From a checkpoint of a small transformer trained on Wikipedia: MLP 1024 ReLU.
Each number is 128 + 32 x the weight over the matrix's rms, rounded and kept within 0 to 255. Layers, rows and columns count from 0. Numbers have three digits each.

# layer 10 attention key, 256x256, rms 0.0492, rows 195-255, columns 192-255
173129155165130114139098135178090100149077119097169159106159188176170091149131106202111105077144177090159126200157108078079130103139115108106120127189126076111198226082150109143195061102147131
120070132108158162128152118118103158110136108132142136139095071137116151161101148121160129124114135106123088096166164147130175102151118112136083139126160138122133184156068119109169153152124133
110136164101153138092000151165137131225115110127140159078052176115127128138116126064108175120101104159088134045096137098096108137162084091123109120145135136135120144110095133187137099231154178
155138133086141124144128155130121105136184164165132136125090133061122148131074078081104155154150087145118181110149119119169168115153147230106172135085162146148155117145158132128121131125109169
127117142154171119074150155076152116109161112153116083153115184149128142098142136142195129180123105136149138125094133141126108118062167149175118088104181137083120140169129177081095124096155128
148091131143155149046079097131136131161107156112123140146122164113166080112111131137116112105121156125152183120126118189190120044156118135140160133130132073145142196156145087110101146125179155
187079154081138139143130190105163083134122154163083136124186112150123078185157085122169134123125202090090107154154187104143161185084128131105127154191159114113196075132123117153114094153112089
161125127099167147126150111083133081185187198117153106114140029172146097142179096117114077086125136082084120168197160135171106092128115129130109179118135115139078116080141073097167118099180057
122152092150123153184119159098088157104141047111106087150138139132111139155156097081183157088166099104107175132151133117072061117114113129107129098071158085103127135166114139142126110142086092
168099111153148086132136114147093115163063142160143131162126119112101103147149157133131150123141111127133110170136126137105079079122127126087134153174105086080139077126099148166092127139085108
124161134111051161102087150108112162091136100134110123120149068138108128100111098175220182128129099175073138102117176069110154209111121116124124125141133164166197081094105157122105143163114158
089071168118102143122117137092094093150112167106163094125218081166139148100108122172130072085130127083089151182144180112173205168140068137165097148142071118107114116134111132102154106138132113
141205153159064141133098129177112105162097117105093082105124153146107187151151130084130142115123110152081034127061165072159132096116150083133117127201113138108124082112111170089112085175084185
151137120191157110130108051115104118158124044116098178112042231147160138100108097111114156197136138154130153161152081152099143101131202132112124144088083135091088212139116136184130059127123108
195099099104134121131107120110147125075137110188111105179096129114094169085111175156085131137156118164148092092103143173094094160098148153153119144116056132151143138094083120084081169112089166
136163099153062125077180199164103147053057136171090146151137146099086109115089117142112162108178110207144127116146126139118091100139171126112176068079119115138140109146140165064134133158172157
111123157147112161127137114131143098175116143141146176110108129116114095077097107111142140160161100156123185110161167107136158136128174156159142120124146110092122111152132147096119084140120080
108152070129105122123199188189059111137057125171162158073182100150117100178067148155145142149109089138131111145136181140116112180153098126081092140204127163150110091142132134080167171183095052
167139184128120151160075116053164110105133151112089147083106142175150193104135092084143108111080182123155096093137082123093059107122108161125103139040146198129120170131120143116129132144075111
089063168106116132125110127106113095185078177081148098169164071080118108148147098137102110072153137115137161146141153128178140109188084121151170125146120091159178106152089083116164088186174174
121061146131135118128163128093160092135135110079125101169156170146199088113149150136110055120144123114113128154132101158138107151169070120146158080115116086133122184135132141072177104145136135
160085146137094091140185159151153148058129132169101103170190214080107156162147191158131071107078127107191059123147108118137087110142134093119211184178044102099096081124106134106101196148139095
109134155172129171090141150143089079083176151111106123108140044141019126147152049113170132059081144157154089158147157146171104104118117139162094177163178128166095128117120100061132105096195074
184130080072157141112127070097129127109175127089156137123082097205135142141122173099092130142068113148144109130124161133136139078125155172123146089119117145094129169173167145116071132132154133
099153170132155099145095145146118131123158091084130147127112201127124141105147135147112107180116153072159097141058106141131095133131124155166165132064113186112109133123157107148223092107139124
178133139134138133126205098147115108134151090177155093084123191147128081127206095083175116171108110151130127153131125101156120131103147156079072058122162138110095127121120167104129128071088116
147186122065133152116138206149100140125190164139160141098147152126163167107212150130153074102152127109073206113102178143114119148114103141141212156153148084132169076128090198174136085124123154
090170180172148136135129083130112103111130120108081088121115221185089109078064066136132106179134026144112127096131081147152159153108151151111119092092146149103162110126133102198198162052096082
107096127079145158114083096102116120160171122134077121165158143115160135069134102104146115181097117069084119046149135156199129150114110132176137125106165143196130161154165060100219156158147157
161144115132112105147150109161124079148153041114163108177084234064140090162133136143118112161096100067184098134142061138074100076111163125118140106108067112112104133109116126233133129113099093
103081094137056132150095148141140109148162114112129136127123136143123136120149169089120094077111110135103151111107106115173110169157111171206147088157122103123147120170137152108187166157125154
136099112155173127101132113126115104097122153181141112119126170118145182110120092170151113144100214142147126131151132131118163126087158114066076139101154089059182106171084071187086083109139132
151176166117150093130141154127146117098164073160132169116179189174131070074135107066131176101124084139134153112142104147153138171107141146110107164104170140169064054146093127175152112125077147
135170126150148133088152131165117185117093153158126173115056180092145122165120129112164188124106163129128123108071157128064100117127126130091129137163169139105103100146132161158116101125129093
138077144060131142114102143150129102101148174099184107116071149156130159142160144184119169119188135131133124117137119113115158125137190090109061195093151123086202054132139127197140120081145118
157048131082111117112159209103107125114137125079137053154138093106053128094170128167094158128113159097124088162117193135186078123143214220180151116091128176073147082135085124115091165088146138
084105167107122104118101130058139114149188151119118121105140134177155146084159099056129089173092102131095109084103098181158110134094066149129076150090125147167139127147135113155136139125124126
118128186143134137135093217132073149135104172120161076112172008133107161084059142139095141084125056125111169132096172109135127159163066105119130109123094137125109091133092095131167187152127168
139116084128166108083117097079126117117092165143097098085143153245203152094132108141141153170114134179079146113130121109126142128099114085137108081121110029076172121100138156091075152130155106
147105126105200144123096171162086128093087107146144083143116185095115142094177120125079107087126110138125113143089141148116124083093187092071148124138083103159123039105176154163180095122146153
144156100089080173183152072196099135151128091137115120145153110126164150140150110157111114136088101098103136137173120110141110121182124131143195144162125111108143103166211146099156148171157108
158166103140144116169143145138133121078182050105082179111123193153136119135125097123116122156114119134109071147156157147116094191100141134136142124102140117158097126116167133153185091093141128
136065170128131093107138094095167084128155114131138108176207103101094104118170145174110096081128166095209104125158162147206143161133140120167062144152125108108109114159058077169129117069132166
084038122166049191193080116118071089153126125129107125136158123128080174108165157133152107174114184096114133134119170092073149115097116092138077126135141106178182086146090126153133099170179098
181190127112134125124159114129112139117184105150090156131098086073123088115110123022071192162128090154143092143086024123113125163148134099125110147086071141133094091125134161166141095122093137
146156168106132152146125134142133134081142086159132135126106198168116130136142130138154154077135180106133082129107152080053082137090133131124127168149127078094113078061103160151077126131097095
127107160149130104099192074069114115162095162170106116113085149128125184136124116115125099159092174169142155107083091167085161119154109152147108136054121044074063102184102170136091135138089094
102148089126125135161125123117162110130145137096126125130155065135092126108127095094108103116148075163092146087103127178146137150115140157146114062165139142139160123150134125067158187166111149
122150070158097118079141110159151110066130121150132162107135184194114179105065083133129129137126096237079114107105197083082120101116154092115128127137175138176118083141175121101154127111184108
195089120149097126157112166146096145109052134145137155095213103147115175146141155192126120102197121139120075176162193154153087115139052106080073125165177191133155158131119079078122132128131119
101101098140112083127098126121104113064136120133170129100147153140136096104101079171028153091135132107146140165117142108100155121144183147142150095173107101106104055152170109198087120134109126
127167155143094171139059129115141108140130148025175117150126130135113102124162127175112136122182147129117157141120130121124172161118119104164140171170092129131131063102157124111074070151091146
184136190121129072183111116170073137128153108203112142127119173116154137123142165168084174095143169146205112133115128143078142066159134134106104152144057086142159062141111101208081149126126136
104201107137151088135103079112104111096184117139126114077078156177128177079184136079167141128089116189123156124129177147088137142103171192130104132122106105114100039127153163164094112111088108
110097098133128143123091139130097148074146107130114130125115157145180164091097147129108097149130105100137124067082142124135115088154136162176123089123135105076114155125098098114188163166135132
092154129113110115185171110134193105142155183076107109126156140173169157085117159093127110113116111144139156097131103144157137126139070169184134099096108098105128093138153134136146163153066133
143164052126147145143155106123129162157168094089187172139064141132152128184115151146121109154104071127081156171137092104106100122226140138099133068139164090149132128066213135140095101133162117
090186102183098114097098135103107112072123129138120130154128142132145091078104107089118112158110143133123170161128161114113108162148096167143112127134112115093092137117163139127158138140145088
102118167125117145115110135139153153144096190089150100147111135148178101072130115133088119109151181129110167105073134143140186119069108110167132147142119114128129080113145132152136103160203104
105182154151105105139121117104156127103124116107111138159146096121164167096123129134153118145160091099166134065139066128076120137159131123176111182063130128111072147166085121087117189137101127
116184064065138091112154123099141120156175119147111135111060178121102145138174150074103153131169114186097135117082110118137108056139126156120087090140125155132108135123107183137074119167085155
# layer 10 attention query, 256x256, rms 0.0542, rows 196-255, columns 192-255
105097109162130141090128160121167125134103126138116124137119116119127084131118118212176122100117091118129170132137128142119119114143136062086080144165123143122144123192105120154150122183168135
107140125108170053063112125133171142157179118150148147138116137134114148199129144092072118086097107158076132114129061065109130149187124145134118128186180166177124120117088185157100120178169203
169123080058135096095107153101094134093189143135113115180074119114138216094093141124104136149170090104068175156189112129116151123109102210120140180116097148171160126109154091097094097158104122
134162079168129169110150147049141150153172123074177138108122166182082125098162061127160174137137049115133093122123154106138144119092151167152141112115162144106085129094168163172121107107119118
077091149168123104062116120141135160140071097107107147200137193129206141056106159147134111177117141117145133087153111109164184044096135151097137115167162141135131182134105078120111139137200130
172090132113182103087170148129099109147174136119139127156174118095131067122135102141093130130109178119108126114175109153131173083125087119077134156163139138101177144116126179144030142109115158
129157131045157115116136136073068095120195087126112132125112097142086076089137190175133095096123106167109199172170159180155082069157084140063166157169177124150115108117104125106181111116134092
139097089106109156162116110094088162078139048152124083118193146135094111152134078079138171131109081157121118163106108118120084138190093179119107108097190077134146142086112169174135071104133072
133105167188111103165192117124133071125148089208079119102164151083091121099125149051134115126139121161098132172111103121130046116170116148089098115138128111095143088105097100140071169112081074
133090077100104130136107168164104140105152127149161152111139040115061090122170101128137120081146130124084124123136151105122141212137111062139087069208072116198172105124088139158128119158134167
099057130103158130127086138102099086105102217133102105060173036145139084118138132160167169102142123105176164227103209161115067154148110097143101083197136127062133115157099099101081136155122125
136093086101143119137117127157134144112200169156105118108149106106128089147143085145169122091141143187078101136138111072158197126119088084110145157156098148148070134150120136143141093137099122
161168137129091117128113101109139098137143064101105147080113159151201153111051086111111079154133077119122066174121088129174137123164107186149145144025134159105097196097192118127173089137098138
153107041161082141089092075143134084105162139178148144128120127127089187113154122090134132146187103121145116144128125164113098112109139163139135133136120132149154130147134116149128165102143208
150099138152045168143132175143152137096103124129138117169126186094168158154146124161120100121203138153116186133170171104112130100139187128170147055117107136113142148081104149131137121113137116
121112165185138163165112150114148121125086131110141175121134118120135098136131096138109176066154148110136133125159167111165174164162139180116093097104143118139134128096098176115167069161137129
154158115109112152112158129157125130126110167124165168135152145092176106175046156182171127103119154163117130140128187142141143154144119071125073128208071114130119088134110155081096166126094050
148137134072103115140096106077150108105141117072088119085118118206131163144111124076124124119150147113183068147164107130114085174076062115183137148100113196107127177181156163158156067100083102
070077140114149139132128142150097101093101151120040088169129133074147135153124173129091109113124143145104165116165179100140110103119141102101121099171117062129102109098060125095042159195116137
110124143122151158118154130141131104154091110094120132125114109132164120135153150144090104210057099065134114156121123157139075095105094150182125130154160099123088143126114110112159125134170133
162128153140121097159161179135147089041170111094040101176139174076054175148185210154112093103085124116221091086146165138075104057115127121124167127148168080106121099103092163142154159126136090
095134152100115113081189154120050110107168109113159185166118085135041059131119157145161147088135190178115129141182195139232206152117148091141107124217124168142088093151111128131149080081073100
147110089154153174120115104083165089099119021140124131087065119120148108103118167182143119114112131115129168156092167143127142109134143183119159124122167183088089216175166119150099109125150123
132182184097168079138107107110101144108129077145151114129081165127150122118108171155077124205069094076147115151105111135092133142102090156158154157044180159117130118097176185156163135072195134
176126157182127152141142139116112094165111106117173025059110141149161098154117054089140190153113092140141086141124151143176155144146130187098122068104131142126091138140157051107173082072121059
145119143079134123170155214153074132143179202150139160111118078162060116106250132172145117131089074154083182082096162137114077143129140086094147137163150081169135106079090137167128156189147165
114118133133118166130144032149119096140052144110085049113131160169146178117062105127127147137145048131068132110137172199141114143182127165168070126123145146107141092139133180096192104083092024
077139128082148137102037092143079173100154155130117122162141152172174146156199069215148097125090159064085089112109138138207187127096142089136109111111115139187082176117139142101176142143190164
150165161131110122174192098135095107127165096145150131164098212093152139152078105110064058222099068075150083108085093122090086139118114217218185122043070072145075131158210195151149117089127120
121110125118136160165119146125115151095134130124127125164089135156153138136154113134089157119140103110107121114084118101131147106074154112158172101130158147141117161108144171119113135111102146
098081127113114093149055084074119123153152157064130107124132151175165113110161048144100102081120137153141167116123108134124143140141127160110089098129091114076187133121147154144132150126141129
129161204097124100187132081053137104106146087141173053125139167203143148102116122084208180090128121062117134122089155149159117166170139150065055110109181183123134145125157104128188102159131064
129161173187125109098125142168157183162090136149192108081147159114098112122125135066130103131143100150124120109103075098103161147125111125091132158136072098138111166138162116128138125093120170
113098083084137123118081100091183161092140101159103099136088132185112118103090135174056138106138102153141142173141158118114149141137130181097082162102112114103240054105136091165100134139122156
131050085148053106102146120091083125117142087094105077092056123128088098097147126187121151133102096105133175124092154117213090091124221182154102053067153255111164099180094124145125108141150174
130115143085125091174082065096079105120165119124139118097126128179160152122130108083124122162100096104148094121131135167135125137059110100124051160108180180154138133130130195148168111119157056
104141075111169094140126138115078149153124151164095130115143079084080112112129104123159204053160092106124217157137189118094056148144148093116096106213119118116117064186098103168104149164093167
094150116167144145055143105064131140146099161125061158070163146224151132077158085160137124125211123179159151121156172131172124123092130084179050120193128115104120118099135119141159148193113124
143152153118129103150157113092093100109122070175119081094128118142131121096197091061154080146144087149130180113098196147102157106118127139120185152105116137168170094128168103150213134108127152
097154131113150152124151141168130169112174103162091144101168083105150122115134114168094133118079152108124131140117162121137135109114126086131159147113105078139127145144146080105115159181130116
135178167068101102145186138105130100112150080108187173160131149137139125132126146096095105153096112136132039129142119162138120177155112141165169111089130095218117109091181181122216064103118104
131096158141104066156119096126118086087131092115125081152090144163124170117176165133104128131110126115176135108084158153150135120140155210113118089118133142104124095143100123180113135084121140
089092130104099085113065139108071162142140131119130129127121081133108140101124141104167117118091118137120119183126125144143149154068082144141060158117127080183164102158179113156163120128128150
147135160128129125129144117116093096126153078159103121107136104066124140066068145094120139177112096118159141162089083135146131194142138095166134174105077172107146090141164119113180167112113104
139120116114108125177136099099160134098149105138147146136187196134096105117132118087164155124105147144204162120098099153128134110178116149121098098126121144100169125152116203151112096126108156
085139178142135109142106127079170115129116151115093156085081121120149154127147128098150054130121131114139154106097052084090112116142139169113062132101124094110099110134106138090132178153087127
094141080122162160123135081154064138084135160129127127123074106133156147127151084165144140116126138150059113125150163146102170108143128163149099109171175183125123130138109156101112138137073116
111098120213083179113095129089170188099136134125168098093076182175114134135083133164124093099165135134088148140159174095161178088124146121088093156162180082166153102084139112100195129133147089
151092107127119071149131165099128117094062121161104121109180106186106119115123173147170159085205165172142086179166179143107066118151097105105097082165135134108176203098095064141125117122127093
123120143122074148149148127082127165073120087166104114143081173134168119126092120167089120113162153140127198080111159106088163095131195164160145086103161094077100085127172125110113149103070153
127130102105128134149098112113159158067176095104133122170140089114136131155138131170105127106153149164126170125096129149125149130167103126117127126172134069128121082122130163103146137122126121
155126168147164058145131091122114116097205073161131103144125173155166203114098176097134125123177159118215127123098171077052147087102066184139151131076117052118142131131131122204069148089105134
125163131159100133175115095101097140112152102143160102098060111170134104100156086129113121136107075144165118144048217117121109129149108212106130145085124134130115071096171135129150083105083048
130133085182136164106108137110128103081137135160159112087024196194147174152197121169147119122134098118120188106075181098114130104188141079153154107119192157082077173127114105147179105114164131
072120099074139185171120087100109139071147152106058103149087169107150144140110129166094130122076109106146154085095140149112070112132134117119078164149181125105152131118121174099129141110073115
168171072181165119055166148140132173124116096124169192128078097084148112130115147116000116122142079094069122163158085090126106104168153212137143156124149085177172115095153092107100179130141197
094154127150104132115133133138114137088101119102161151119090136098172121089131095099146121164111161116120150151146148086123128100139115123137124113062163128096095192104147156109156136128150132
116096202165119151141107101077138127159124132157100104093140151198168114117125132073137172128133114103119167130096138132094143147082082140101127194119105102120164123040138103157166130123193162
143190139109139139163096098158155091094133161109157174154131147161136159132115114135115134100133126127193106145126105145102065159162145149145134146111183111093142142119091162155151110114145105
118146124128117158164124157119137130146164152141106131092075191103146133107091151111129135145147133163068106098149059103128089067144129163079081166115126152186126132129103145093106129171143171
# layer 10 attention value, 256x256, rms 0.0338, rows 192-238, columns 192-255
118120070158089146146142166146167109149170141168117098115125082179115100133119128122133162181130102178168110068142075110137074155165087135078129125136116081092122193118115100118113072137083108
166086079193111146157187145112141165130104118132130080157179123174120132143172160132151082157082153197137138163091152136169189121131178159070098162113106152134158087110134144096149122117153111
143120183062139129150124148144085116132159112162110160109137139145192126132142092106117132111065080089163139129153065113101106094133166117095141212124144142188183128185059167095117130123192174
115165184113143127130135182181138127151110099127131198143154090078129122123137139142132092124139112096118103114063104118141043117191125105106125154100151107089183128119128102090186147134147163
105142125115127159099117148111127154116134157177121186079108121134113149117126165087126098118068125098125106133070146138129106117125107077135189180139111147097039096131162094100149170174118109
128177096115135130110149037099140078171083108154117166145091151173072184152106126154146114125070113108124073144144102074107125091163117168096086180119080158172201143108107150065117128134134081
127085181048091106044155166092115143085136090098116182159129137198152180127061125118058132129143119143120122069097172131167054142119089150163127117148125105140114141113152125079105128117238165
092111151182106131156138099099152128171139144149162156144133140144155109174145176162111119146100071165137103090107134153139117153114056087171172122159159154110137116101100071064183120101160131
133115124106126152155098112149115131142083088156114147136073109144114062092100123117163167156067117151113163095188130099184157132151117081146122198132119133081191136056109118074149085197228124
089198099092087092124150115110169204160102098134113171086121116162192073084144097137127129064132113128085101125121116117136164134085150156181172125132150176100115165144127069145161119137099125
150064172136193146154186150120157146112061154208104098148108075179109142110123131142178098158148135138085152147134161114138137088123121084126100188153125118106096139162135139168156091117122076
125131148147109132164164066098078153108155141161106172084179139105136184089134149118179109060163086131150127116130127180070096163139164104123146112130154051083137151154126120103151114148204226
173203143188159155178096120093131088159094178095168154127130124118081140137134143199137131153158107120181188150180117121117125132168164173136157112120168095127060074139128140086151153137086117
162126130115098142073156081150134107137143112110087079137108136107095082138167074145127091130135142157123142088141109129190158107150123158121088111131150165152079121114133125099081085137110183
156180065121110127118185124155130075149114157170145143115133053204121128097184094111108181151189150114087158141169098124180155166141076168105133113101110163121096089108095149138134125145094136
099114110158119102119135155085128100111109161150150145121094109137155189080158064150153125081150065125111129121105159106191191118153064159064189093088131106192139109158127080124157082146080127
091140133110102125158103114140130036164144166138103178117179100143119103161191127115109128113169098173115111157150100137131134094131167143144102170088120130153129078103145120177117085136113173
144126154079135119131105096139100144145114147128143159138145123145075138113112070161102141119140101100134175106161145130097194151031142113197118104133115130094134128163178107101107068116000130
139127117144161110128105137143158171123099167125102124113112126169163107143157141159118165110173115114079097132118190115142156101159125170101116141148137145131104159135130143091149149165161156
138120084130186119143187139111036133159121166165090118180168088094095085106153127133094121109120142132105157112106151116141188157179114126133089112148108110110093131071149153133127170130196145
149084139111159157093194178106149145092130085140110097119138180100120088160168101170107126124147144116094163110102086162107124124140165090124127135136118060173073115155151107182140180125165142
165125127080128122060166143126120142146109120108118124143157117125095113108113123090140127147157140151110123186127116083148101172135117091133110108146098147135143121080162125127151129142117150
180164115145131156079125075119127052164138114142124119120124086012115143080151092050124149121152169161145133176099106081132084129074156147103143106141174105063131141166116107113073158120167072
113101152141048173225053150110135136078156108078099146122110113179129052098098167132155098149159137127104197205186095053137130167103170098117103097145058173148104158111113063164060123165149143
125090190111116103042199116136104087166137166121144109109076095163138095083134135089182093156092127118168076141095186122059114127111158175125186130160108161100108132197117151134088148142133146
119119095142157096138101103156136089141160128099115110130131095113169071119136157142168115090187143127117165149156096110107159128114103128168140146164094075081145106122157055139136129150104144
108127142141134143029126171108125203112139157109161137113101140140184106149155096155115103108137118143143143166138234165122124107122113122101117179164113107111133145167129138156114069157181115
144094157215147090113141100161140196101096137099068129142113165126118123134100169093089089091095137099101117063103168165150205101065164137102096165114120159141130088200118138148150075136110145
119094103144103145125099087107141143102120114114122122113096113112113147122108109112140095118178097163128102091158145147143121083134096100158090163121147131045169095132099093183143128085193152
142117122105122127140177147103144171094097132112124113115139177138110082087128159081100068135121087095116115128097129124167152072194098063134119112134177153071114136160075114159143094165117131
124121144174093168102081143157142143165157171075102151128155119183113214106140093161183076126130141114122140158149127114104097093139138119097106158168122056070123115119143099138100141080170098
112096120184134096143127102183103077143080130074097157078099148137082106092114071081118122126100135120133112120138083110123113130130189134116150050161109100064146090099109120083130131101146108
093161111104159122101142155152175112118123086122144179183135159118152138112115160116087110144151103095133146160075157110120092188073143126116073116148164169142086105131155127104100160093072149
094162099135084123091139167096083104050116146074113114137089200119131152124128130137101096156126161103143092043162090184165143136121068141185122125106101122137090142063112111162163183152101167
104107144164145135143132085105122185142134109101130077115142142120132164114049167112116157139128083195092128150109120172132154127064107149132153106090164089122097096179117115125127101130102103
143093112169135095052055116153129091107098153164099174121133092156158072111115118084115118129153197138124113119152173132128187104091112194158167104167113187059094121141134124123157107088091179
154155120070140127124142159148105117182161162146122121179120115186161154133132107065180143088068169154096146076109144154161167116151091135164082078057109114164136142084142054164128146123112107
167187127108104137084139137125143110135137111150147152114103174084085142134135181212103148182165127134164108145118123138130159052134102131099157109127111118133123110113134163101064129161134140
156136098075142139161129113110102194113181127136144156150190133107102110115116040092109129148168196098150087100124178126112092161128085053180171176133142153125133151096138128100110104106145138
170139127193128092167076143119163129105098123114145121154117156148093051118130123115087152132196083161151130149145112146107145115126116115223101136106112100128124147115134145169129096148168142
134138123134099109107143129143098070132157189136115097087075111117174174083175154182083174100112081066143116220132114171108111067165141109156197128124112143130098173095141156139066126107169170
125123165098024099094158184104183132124091106087125150113134163147089244181143098171124093160077134128115113129113179173112149127197116067163080127161134171126144112135073063069067177167137154
137138175143148103127159116164104138153119134178155132148132118103088159083164144130115122144069198164145144105105159125084158136154068111148159148100147089129090162138156164170102112076096111
117102119132172115173189142124119054181167148151092122140139099185054111119023123138134136137121144099154120194155125165065123136132121140170129132135142195077151135118083085143204158163107078
170128118104104156102157100142119161132156069101116137100110106100135104082163114066089142169141076166113159073179120132140167158133194101100141192164141110128168109135199119132075104129104152
166089117134127068100085161143090132072102144028168102160132085138086109102112139129139102121118150152130088138166127094164189124109157145140194141139130081096109170092140112151134170154116143
128097149182133140067170177152110092138112140122117109073109255183120118112113133122122204198142144081142122173169163109103144146199146115104147116147114153106135147199079190147133064082129109
# layer 10 attention output (transposed), 256x256, rms 0.0249, rows 192-237, columns 192-255
132137170110125113166116057111150125112131083114094076139137169125105132110113114112162134089147128163158185178101139139106147078121129149105149145158115139126195170111155132181141120082216120
127180153070163120150107120104082142117174119125105137106094139122176104114087110127125144097108112124076159130140071153076080081160123102149161138136144116096125133144115132169127143128113146
082107111122110156156131097143169110115133094126157135118130168121080135115166133138144119131128136155110151120081186101176112132135104144160123082112155160116122112158144107123159111096093078
163115095142099158120111082106161083120105144107090082117106138153109140113125124135149126124155160136166087137166144115150157131096127168184130055129164129143088137147140166112096115125133095
109143101136097051177127114132142110141119144128127100107158171168112116089144120141128159124170168133112099150172076132106148164116154189118073120163153130121220158108130142159127127119147118
147033159142108149155118125158135136134153128172120087125182123120120100031138102112111155133125155163165145159115123154150141138151166117114138138136121153078094120142158122196141114054138175
123081080177118163169153118147101107120116125134113085127130094124109050156121101123112064085137124104136164147095117114091181094150149166096103146080065159105162156195083115164139116131045121
151139151141091114108105165157119139119105141082154111143140082103123110106103067099141136142121200097144173132111097090160111184099168080162099119084106149073090138124098156139123128100166153
084149152099148142142145121110190112121181169109144083142146108143130139154152140128143165128132093134147099114108157141120099101139125174124140059126137162152113153126125123146149192112124090
156085108129135158131136151107181080116135170147150084161154135118038119145130150134167095153138133175127118072181151121111094158117127116123121123118117084059143062134130177143116138141147170
169150084136085125161069110162123112136168112090155129149119185059161088167128164076085120166154141105163122098155162123096081150087045134163136091123150101144153098130092123147120132126114123
127146142094145113124122143112155153128092067110143066165145180112141115167165129168124118178101158123126139167163136074165142135145160146078087131108110144172163108129155172113122087132071075
085112124102101174145142119110148130124158128145131098146107147133130117101074111070146170178116147145115071118130124100150174105110120115099105093185116130145104162132153089098133063107185119
119131122117109077166105117134128128120139111112125136093165138110148192087107159080139128157115114086132128126101102145055168136154098138088134127116074127075198211097095129171172192131134109
131106132146122126102122107081131146128161112102108133108144180111109157153095157135154112075090143145160092131085151139072128135127095087090126118201157106154139151123165152159090132138121187
143122132155142139125098141144153099119145099132122073118130159137138075185104131124023076144069121133145114070124097133112089142134149133124124148138130152111138158086127168123109176174161145
145112118112117145101087094136133146160148086113180119122095135114137152139119153142189153112150156081103140123114123140173117184136109092115113079139143130101143188124104139126131161117161129
137159122159139116123158178112127113130130121127113096082078128140197130142171136127149109141130092123100112111078137097160153165150109145114088114101126208133120093117108121161115148182151196
149113130075129114149153061099139126107164070127164118128120113100072139074087140090163168125084138192178133145109129154072113102098113168149163111086103101152124112154129168181107113113114083
106100126110133119094100134120117141094175127111134182105119111135133145163111160154140118125123136125172120085146135160120113101099108124104125112123174145158188126149100111106158154166082104
097121116104114129198097051165143122130131089115108128100149129205111119101087106105165099107122113101168127142156123186120089149163103126137102155100125193126213167090149135131131092161088143
101141108156152093143127074118115099120154142118124116125128106160175105112116143166125134101183133150130135080106160115137109082084143175122147104085121111141098136164104139148084089110113133
127085136120141105127098153169067156129095110121101107111146118192147141144130185195134153145114171123116131111181113140097169149124108115079111131119151116170120123136138144112145094139121174
136152085111144115110110097157221136158117111186167150135131161122181149166147163112102164125141076108164063122103117138107139078093128120186173140096183152123164134147113176177149124018150133
140181124121096112149122149105156158095089091155120115120173157141138128077102127138096112114185121153064208056133091184136161149145075148188124134138169103162125136065118147161156111155147089
140110126123131081104123200062129150145053126094123128139176163114106129115119143127132115165123171097106106100107121174131072112118079105096160134127180154169168159122103188072101150122126087
087172100077134068166120147120173096129123123169109103152177126128103120136121168100151126098112132104091134089133076116093094123166060133111105092077132160133095064102072148109130195125057098
125155119079150116165138159104100116157146117116156149092142111113127109128145088150153113165103107142109137142129143155131107150149085110138127167132092143138093101102153147099128150130134110
136136135119125123125121151169096080193162185156114134110151095121093101126108146171082177177051153094112129085113114114121136159110229170131113134179129144134064110138117129107153137180125123
074154138161115091141083132180121086158162122172109096147167131119142113173117126095172169089143145173150132073197142114144124196107135114100109141065072119170163152093159113126123137133193146
163117146075140163162134166142162094097142121160117114111102157139091086137124156151108172210167117112132080151104141155176164137080173141120171105096190180180117154117094128133087153099065105
161106196044138133151157127118186175096180139143081089148147096117087144135153198184140172130132123172169133110156162159141101096173092184114135187126101142156098168162128105066120144144150152
132116153101082157134129140121100125134064147094161138112146120148103150160206103107082150105122139151142061163193192122192170096067159113145140143094115096106137102091137130133151130161193151
159106168139156087124110111134135136170069161139175159139127104124162097105112158122130113053131099085120179083105149069104144114175196108090124105147172067109169082108108124075128136160161122
167164104105126112139135198162130154106124169132107153183132148133090118139163094154145058078101138061157140065088099030161096162172155108124129195169103176138109100113139155152102154189163112
159183158105152101150172165166120128160090116141147064140119095107118143132142173147124137103128107117134128121072134155152125104114088096064084160083114079168112136124101149187082157147156079
084094148149148103135087134122136114101150100140131156046108138079059117149138136157046133098169112148170129151088099089128132192131158146082122182133107160145146125152104156124133139131134160
124089116129140150162096129118115131103141151141104117156122091181149149112122140095113091069115152152098117136115140132092155201155168131123102139113196132198150138123117132119119123095113118
117150096173093125125100175138100089189067173071162142108046109147165119080117145148104093122083081151145114113143135102155159177099152132183078086166131141125089111122063083119132131179158141
107135122123105120099154128138100130178145149145103137132128098119176124103095081095121084115112123111152156111124153089149136133157126125098132085106092120182109145115133127124123067142125127
115070112153183173153129157118150150111103052105127137180221126132096134156151166158210076138169173173150121112136192113100171138090127151093104140133117093162123108147121194111148139138028090
115108140131118188161112080120148121105141092178109066129067112115164071109089097109190150121098112164142121153149048115082188097165106159064135126057062107141143144140144116169173097084153132
123119107132137173077095147107118117103150155117089136091096067117105106173117118149164142110132099102095142127147135096139140187123128154120126094140127165094157130103130131081132144158185099
107185131183098167059129169180133171156082190120208152141123116087157124143169112147167120138191139108102127084096091089200154175062137105124126132066143072156091114102113127063107136145138168
085168104087179091141127120135158107106165108124063110132190148139152108150061145158190083091122152107111133140071100121117129109170042131102082109124098156164111170126069104113182138127124157
106132105141148138153181115094137101165128087199106133111117102139107114135107185119118166152145097108124135088101110194096084125174146134139150076149132145180135077124077149151118114124124087